config = dict(
    n_kv_head=4,
    d_mlp=1344,
    activation='geglu',
    norm='rmsnorm',
    tie_embeddings=True,
    parallel_block=True,
    init_std_down=0.0353,
    weight_decay=0.0,
    schedule='wsd',
    batch_tokens=131072,
    steps=5687,
)
Each number is 500 + 50 x the weight over its row's rms, rounded and kept within 0 to 999. Layers, rows and columns count from 0. Numbers have three digits each. The size before them is the row's rms in percent of the matrix's.

# layer 12 MLP gate, 1344x512, rms 0.0353, rows 836-852, columns 384-511
101:492507423521483504544494474526450533507522544512525494502501475519551488543456495506552445478523478550450409431434492487582614433511484426416444573470419517479494441495536507491517520551387480483443503345483506522550513473537553422459551485499535514505572505530517433520374453564526457574521458495523421457469511506526522523390546539420524522550490515591498516526509579458542453520556
099:589545512545512563483527586501530585468605516438551406586495427448526538452595471518545574621485506520385587551574480516521528481508563462573462458466448423556419560532353504507541536460498459446558446509521534528482434539525437537417447478570514494543472455547471586547575481423441431547514588485514537444460557456509468488477506456577510533446511489474543508448504558520664519499496
098:400524549492532446550487393476464582518496535391444478366555535522461544446481525512483440489501395478433505594528473527574508496490432515514518479511512542581518578487418585477603432519554474607490435486523491481487510558446465516522425446446465493568469547477512465632523429505469507506447484559507548414614559562499499510567449512431587467379488499396433390535431517457466499553484
100:439548456498475521459516412492478514467508634500450519452534456578564475596536532395472520371536484535484514530497472422467423433537546481495565418471453396557487552451438482527452486521452443600519574483534428441494493469525462497480485571500492545501386468441554404615542532553563552562469453568505472498504493539380487439443463528490499512584404475500628493504515514384496459596502
097:468548471545392532523502469423482570497440510469482607480434449576486428470451556521488553467463540500451596466509515489602549458562511588513424515411470633463607507527431492427529575456404479553451450366449507500574431503500525504490449543529458531440484599536399556453470567454555522454496535403403452499521507569579516471497417426536478503551426510506558515589482576545451395384527
099:496553422549574510453543507552514471455526490521460532535556430458544519527540502444491504527490421549495501419528534527487454506458566409452371460570475537559526544430493524532529458537498475469525486499462528496480539559533566554501436511539453435540523496580528448498494467437523543451514519563406466522480606525461493419515578548519455566550414461505451469491520467593534440512488
098:571439493473586420558500456516495436498575487536497510460481455460448564457504441479514483539443495487456522421562472455499466416449573491475463547478516481402537479558454545577472458493404494539489571501482441509521515428535568484521548469578484521464474492457512521432531495452498523488448442629529484477526521428473532510531450499517465422490423526484547582497565527500502458594548
099:477425547556428404574496629596478512433514579481546421559503463556424469481588522499557540466498462470456502491542527505533490469510474545496475492481563499491577638470464571509515477586538402432572485578444481547620584454515508414494512572565510515502541452528533475510550543325502397528437430544487523499459445471484503481437469518432450545528507500532448518490477487451494424531477
101:479510587606513591498539627537516463442575469525521481552431575471564489517526395496592510461482421450450521524459506482532529465539538405511501460609444511473509594559471641558550434550465423517476541561572476551453531554540530483473499489527514537552503449642426572535490475524477527413543475395603464530480626555510518516444541564557553489462562415513464606469446573488522416489421
104:503562487486562506464499488569408566521521521485612469517469497523387463555533524549486634460553469478415453490501466495504500473483465429433413557581499547510458484503455549622459466545567443551436474481518426505541506508406518538500616610401509487495437581529562431506508443461421524550454567476382510485377465511517509616456361449479498508603498505505594488481377480517424548555488
099:517521578517480542535434530492553517453512593548407499428455553491487408452601511442523476437471584566484494488505491500494507494448527509484494542445515462463430520463444505629426469515531526498410475503418472593391512624448432511537531528483527579504434465517549501553429497593567440506523467454485435590499481528536489479501474447485485437506537427545438474492519518537446486428362
097:562429475508544577505548502485445470546488557527541429468564462510493499482486461500498541522568472451497421521550485544497476509577617573461462503565575496518529521506454536465464499492479516505577492428517561485426439544544539425534530547484551482430546555519541494557454420488440505497517434428499435445537540495528522554431556539440580536458488510541555409535452538432537508506387
096:547428409483467565382527595540430510490471449476520539511486533482529554525459511458537466477443631515492515453467596511539553398503465450431552476543598513439521536434462430491486522504517471466552559497508505557543546525535480536462519525466500548532515490472466436441449496489525478552391613499448549506512501500456579450394546543554511443520482438469510346433489507524420486516537
099:515417459594478571486547447510506458517499465503539432438538452548395348463454486593553527426427453527451587459543425406472461563530460522478497458615562448525537572466481497516537479485474514530535408486524486529596594521542497504403436527506521462432545442467506482486543476496484684427548489552496507480480447484550483520502442556522515476499488527473521502504467526469486464489445
098:555473507591504473500471502540582430508486492467556545444571529516537525503522429570501445541490541434444479438491476551500491588493459604529428475393568525544566540343470573511461578416506469598524451575433489520434586608521577558513471525464460521593483417531491456397432465407588399431453519552511513532516464506460629501370552496549483520502496445491542461550511459592513488492542
101:526423443475518562539494511402572470538543529486463509488480557472467541488532460498449437546457475450554536467593486527482550507492487502423455533479480556530452472463615524499467525595415495471536457570461450578525506575484473462532492521548591462452457532516428446509449609444513470581474493496478433499428530559500584541466559471557606529560522564491528453519520499505450380493478
100:484477528538544513473499451425507485537450573516579462505458508503596573536407596630461482471443479458433474486422507468578469518505510414486526414532469479528547558493525488549565387495468464485513484525505530492416494466507529488472537456545526508483519438586503611518507514520529530564437462494612466504435551626529430503407438400435481421476539518505446533557479655572508496485552
# layer 12 MLP up, 1344x512, rms 0.0353, rows 836-852, columns 384-511
094:533555466509507401431488593555567514432553512483556432474349443509484503469459541444493525481516474521552443473459442504539518497484454513468476547468594586410475478507492472426366469465474574470443493440492519467501579483494516564467500397461460426542464514439539600551443508461445430475461518450585492444469575479460520556481582594681492531538511469532436441448503417514487476475498
098:532511485544563575515512513630500550526472510572530447572540481439468433520463501438445504522563506459457485431559420461544514429468585477489503599498541477502544525544545496522529522514377547449536535485486538400507438515563491530429480480519550459491579552475424467586476466584533476616583540498438574490449487555482428490481491447552500493427410484577577484415519424527482550473511
098:455557479433505509506501562574433538518550553504561525527392503528570513537470486443379527503577416472495447489493409551530513383524497538475529574535595496556464490519457521571541453488514538560543495536553577511493481455500497543553501548526483470455409483534444448524460462523551504510471534534509469447544550592493588506572487533448460504441508532495468493511469518434552579518498
098:510527517504537490473437452552445594447540500426491448499627523435492566541546507527482491431479509514409528513462451472472467523497523499473504524511422560541504432591497519477438501657520500437480500500491409557426594519518589539577536542556502395521475531451516460570537466511557577518500475514516512518472612525531494534507546489377505580543527504444534610534472513471436546551492
096:432442559518435447541487412484521485449553470526500479414432538470560530481461450526483489508418610441439539527526497544602437424561420549521483542545483558467576533522511573536536467567558470605548565496577458488467417453519463488503551516490442482498417507510467460511475573500578547445497446526533507513510452413597465483485467513495527530609524541511517522478507570465386542535527
096:412476579479493511549566573649628450627490456541485471561581545525524535554480510487457497449487441477494577471439586452530522504486516534502481578446548527459436439504534533497516522604467522477548493508537484588494513482536537404515502525462507527622439623598401432536453487491565483484475485458465436527501451462540450537452467565515497463531490405615547596435498436450478518498569
096:515472420494451576533497583490473453536543450579521414515525598506525524524548502520587510491516538439428570527429481498423507401503525560556580515463470443503526518436479426464587539420494508421497500482446589576514489462509603489475510523524490447443500487473491583480553544530536477526504488498490444453466474542616504489538503399497458437455571490471453414582508533582437431486568
103:459574516516572524506515553524506499532584582536509531464567423456487466559533500580418560550540457409566486602526518507501502473484540473586438449457502587465590574482502427582537502451424437577550567475458569462527454517431498521519486601489489448442528453493573464522499519462513451471582534409487495546478503538503466448551454539502531496437511517438402417495455520505622517504494
095:528435541353586506580501465435517381471600495454504491431553538388510509536450519447529527440452437477482432532414427516552495502551538509524544446513512532462472515504564487502427505556529484483472533437573526490485599497440519497497463473477583472575510497482436477410523525536519503492514561493542522521425486540433419612579408574565462614465530548540523535500548559536494446535448
105:436513560481442443488535443486475466455518498563500552629433561472464461464476532475427494545463458383497482521483472531505581407398506524398489540455552469514434533469477482478487460456537450475478506561533437442367510532427521566527406581415480489522536562571498567535501497489390488454413453426434415514567542380572534468454507583553449494483534434516467494495556492529556576490489
099:484596433526572401509462463532566443608443574491606466628524446573450412557528444569471452411485514460486503580535500456445433473563401519549481523481512523475486513567441454518389466479542491510446475493542540557492361507526497568472556533545570484531487510579506491517498491527550473609464456464422544448458426463488507541473581453548517577503450436525365355506467425587427492453508
102:511578450421529502519456511496541553510490551414458497508488451545584535488528501483540580507431544505483418503469563487544467486546398407537518436478451473538515434529555557477466538506491570502522370615519568474500465621536565501524495422485394478529534509535492483495447555511529598513475566506417530458549513579474570496503506555493531469541511508480432547447480526453485515530484
097:484507549500458551526459636519457493611508507554439511479611502481478498464485559576485461582554514594448548451457520497504481430517514493450491530516451520478500540470561501569531567578524513502437559474499629486547430477510522557480437540508522436442586491541557507484504476473436496523481496437533479522493522401524481410489489467573535554437541478460546465545558532510564517525617
111:491456570474449576568445479598414513469465538470540413435332475501543406470543456634521466463508458521437464550460452485492504573424487626541565470562490477553548488512462454524441508481395465425528480492556444517564535491527470581450533451519496335557476542558443553514659559403448498439470597409488456565486476451551455437483525490460524475506515456465543443537447444498455445451407
102:509545440545515523439563500518422495459544576528520418488496577576533557504447426512475570404483503454585507479468507553514460435398432574456472453416398541410566418439482541479533507517487412558479436516405502489444524476489564455464648472489499432423516548512575513394511398530482562547432548550558393543484493515602466578392464491564537492546512564436434440501464548595501484524526
099:474589517528468490462466501493538454465552414511539555411429507483483513411529481567512509541520504477467534472435504517547550517541525394525491476409447527513551443481573525602483504471523537544522457552604517542545448474593427519483447542540512436574619464546518493519541487496495508546558427560443424577462556493428486626435545490414473445493485578406557519460503510444504587420511
098:411467394423518487518583451625488511446434528489495463529520535640510490525517428475529488505538505439514481496491569470401484512579536524509460586471530466576520559478517564528577543494500493506412445570573610558478451495496457525497517476601524608467557419470518421464538465596489488492545551525500621526459442646469468452394485492393451438604511574484547508584523569489461529522391
# layer 12 MLP down (transposed), 1344x512, rms 0.0353, rows 836-852, columns 384-511
094:516470486455553519514486516510543510423378564509422578578523522523406451505466475522518518470524426455556552474575559511426493497575527546503469501487497429494494526476503470562518521528400548564532553429449525569488425446592535477508475636575503525439475480534546510465486547565524548465523435435473450524479401575482551543532464495474502484520538556516519576576448480559494493510500
100:597487516470517545538527523442504573544415514458444444548458461600550546507566572576380496460452571505500468567470557512486518536523524504490592472449567408473627554461548525513520473391575479521474512548449531507513440517474495491479533473597531488500578572498404523594500555458521423412512451573521458547520488566488463488501511591475441480433554566608437543501477549501474452495439
088:507472452512547493522546574459574545527488572481466480477556515470461469571496478541473454526468513528408445477555540589509339464537526467403492563519580505505494507535467455478566494473442484488423476516497552609543470632490549460510518501457489550413573592567482487550480526396513546476392493455624508528519551505494455397547494517493488534478501463426479457548489460512441548508530
100:523461487488476593411520533465505519444458535529500462558508449421539420576583522517489349549502501500581511456445502515501558441539487552507530492514551528468497541467597508484497512434438512404559525473473483449475451526521457495447487412508542537488399414410475528558562512546545387503594606578455416439524421506564607516396463533554423490487555481565469428525592477548499422456416
097:534511444573475534460472502450446453576517478599508561612469396531482525442498490585513466531541566524516484396567521480379491457466558464551460406448500445487439421436542480513535494494497461533531472507562468467497531519477375553530549435575488417582514550499513598456534457495474513521451472539565486523560508549496411479551508520455476479511566503489503467510546408496490392429490
099:563473439555495463472461404471488493515497515499515436474382553494530535500570596436475448518518578574528368553437372555560544415507540419544503592481447570551537476495507531554422461524566463493448419522497531509485469543517547433558413429570474523437509400511513578495452427517407454450501555537451446499456526547526575549577526528429486422427501441501487457571456535540581534572517
098:439467485520535423487548413485502571576461514472535472560534488566561478610509514469518536523523465399477494486527625486570521503512570487564519551527595500467506528455466537497490474464459415433465498477518505520451531582560393484543493542504521552526537557552451573457452507559519437476562486474446540473448504492474495502464500552475480511425488471477536407412536430455584510520525
103:469513495499569530502534609532557466432455525535546387452452470487495541474452558491577486494574548503387551500466473499492556581514482547515527642490456487540494496579498539522472434447515479484437520513428573419495607590436521460537437556460562566544444546520483463528545578476573499525566474416588419544475333526540453493490468448505527499459473428611583469540541541602526458525536
098:546529461449448453522454490513538532528455470569522487448458509500480550497561524440391400498575501465505512446496567498493524464410488452521553407556516513544508530481560518490499562509484541495443500522498492427565439489543553551551585589458528555459571485476533519494497468482591503449497439486469412499481518475444497540539501486432591458470460639535387560583485350504522508533509
102:484502495606515515443509464539545494442492534460470586518526443438518594490465459603547450356458434500500511508465479525503453516520525560451526478544506538552470468553538407544463486533586587477425484544479528495502519471410527524591541489468516487398591494560572476528472593509538492536527480531535599429486522569498482538575513524477474506473541513551618507567453493511465471454472
102:435539494484581508469576559480414535525491515492438468471462525449463459485456548498541516487495579359505493537485505464477543475427515514441561444509460532471428536488661498453462572427532446484532562544502517535483461484525459521401420439447449451514502435470448515480486458477433579504501488481531483512450476593533452562560472457451448517522449506514552509466534446509482624497489
102:483393507537515442438505583512445452539502499498513528464505596563415538467511499524460488417456518505561486535494506534505431467479443577420514536607566493467469493516455495549514452584550390485457471565507545451506509510409512496498436579453555472533530560525502456447476508485532557518489568383477520507523462472461435579475482519481488421419464492552499539545406447455491483481516
099:621479537534513461485511552575579494510483497489567567542470416605534440509539602477470484540597507507467537617462531518498461508493416457458454495502457592647483442454528538474588527539544493496513459469575560643537545540465488472572481548550420554572429508470451493441556389450520436495581493525307565580481522460568517506558463532443486473514506483494520425496523537550500471536551
105:516561625483531598492499474546482477446522546517420517530489498553483458498487541495417597463358452485510454543494485498430450473464564512495527546469490491485510432509553468571513506487467471515359457584551455551532375498532488499529550459534487544575474516484469535541584420512558379506570501431477541512487378548477491461574480540503550489467454414421620575519437546523517472538483
104:509556483481449456556538504636466558473516466472528468534437582428523382538458470560462420489523466554422439477462476436530566502543529562393482569452469486588521556512523513482518559518534563523590594523423455485492556532540471501540480451444570481475472507482467554583525537517470434549418432556566538570492479536547504348454410503485511506475491401548506610521470465516539570365516
095:510538535495515462425477444435489426475702564507492647549403427491493498541534514560508561480538530516452481528560551459502433463420472553456406481550484505607413496498479443415539529469480498449507542366505502577475575473519541486515511511401540517520441522473489532456499541511479528494407534524496457593495453482435564455499546596476489509572516456434535449560550465465441592598545
095:558488531480554524583504498466530488462524476509577464485479493576529531548518499524589480511520517467553409560542467443502477437503538519504530502480484497586477577521482580476497461495563443519506519609399431495580580565539448538406430515421500498522519461516532525484456514464541539526473529474397527417481520498424520453524586498497652456499371486584531449519405501485475533578554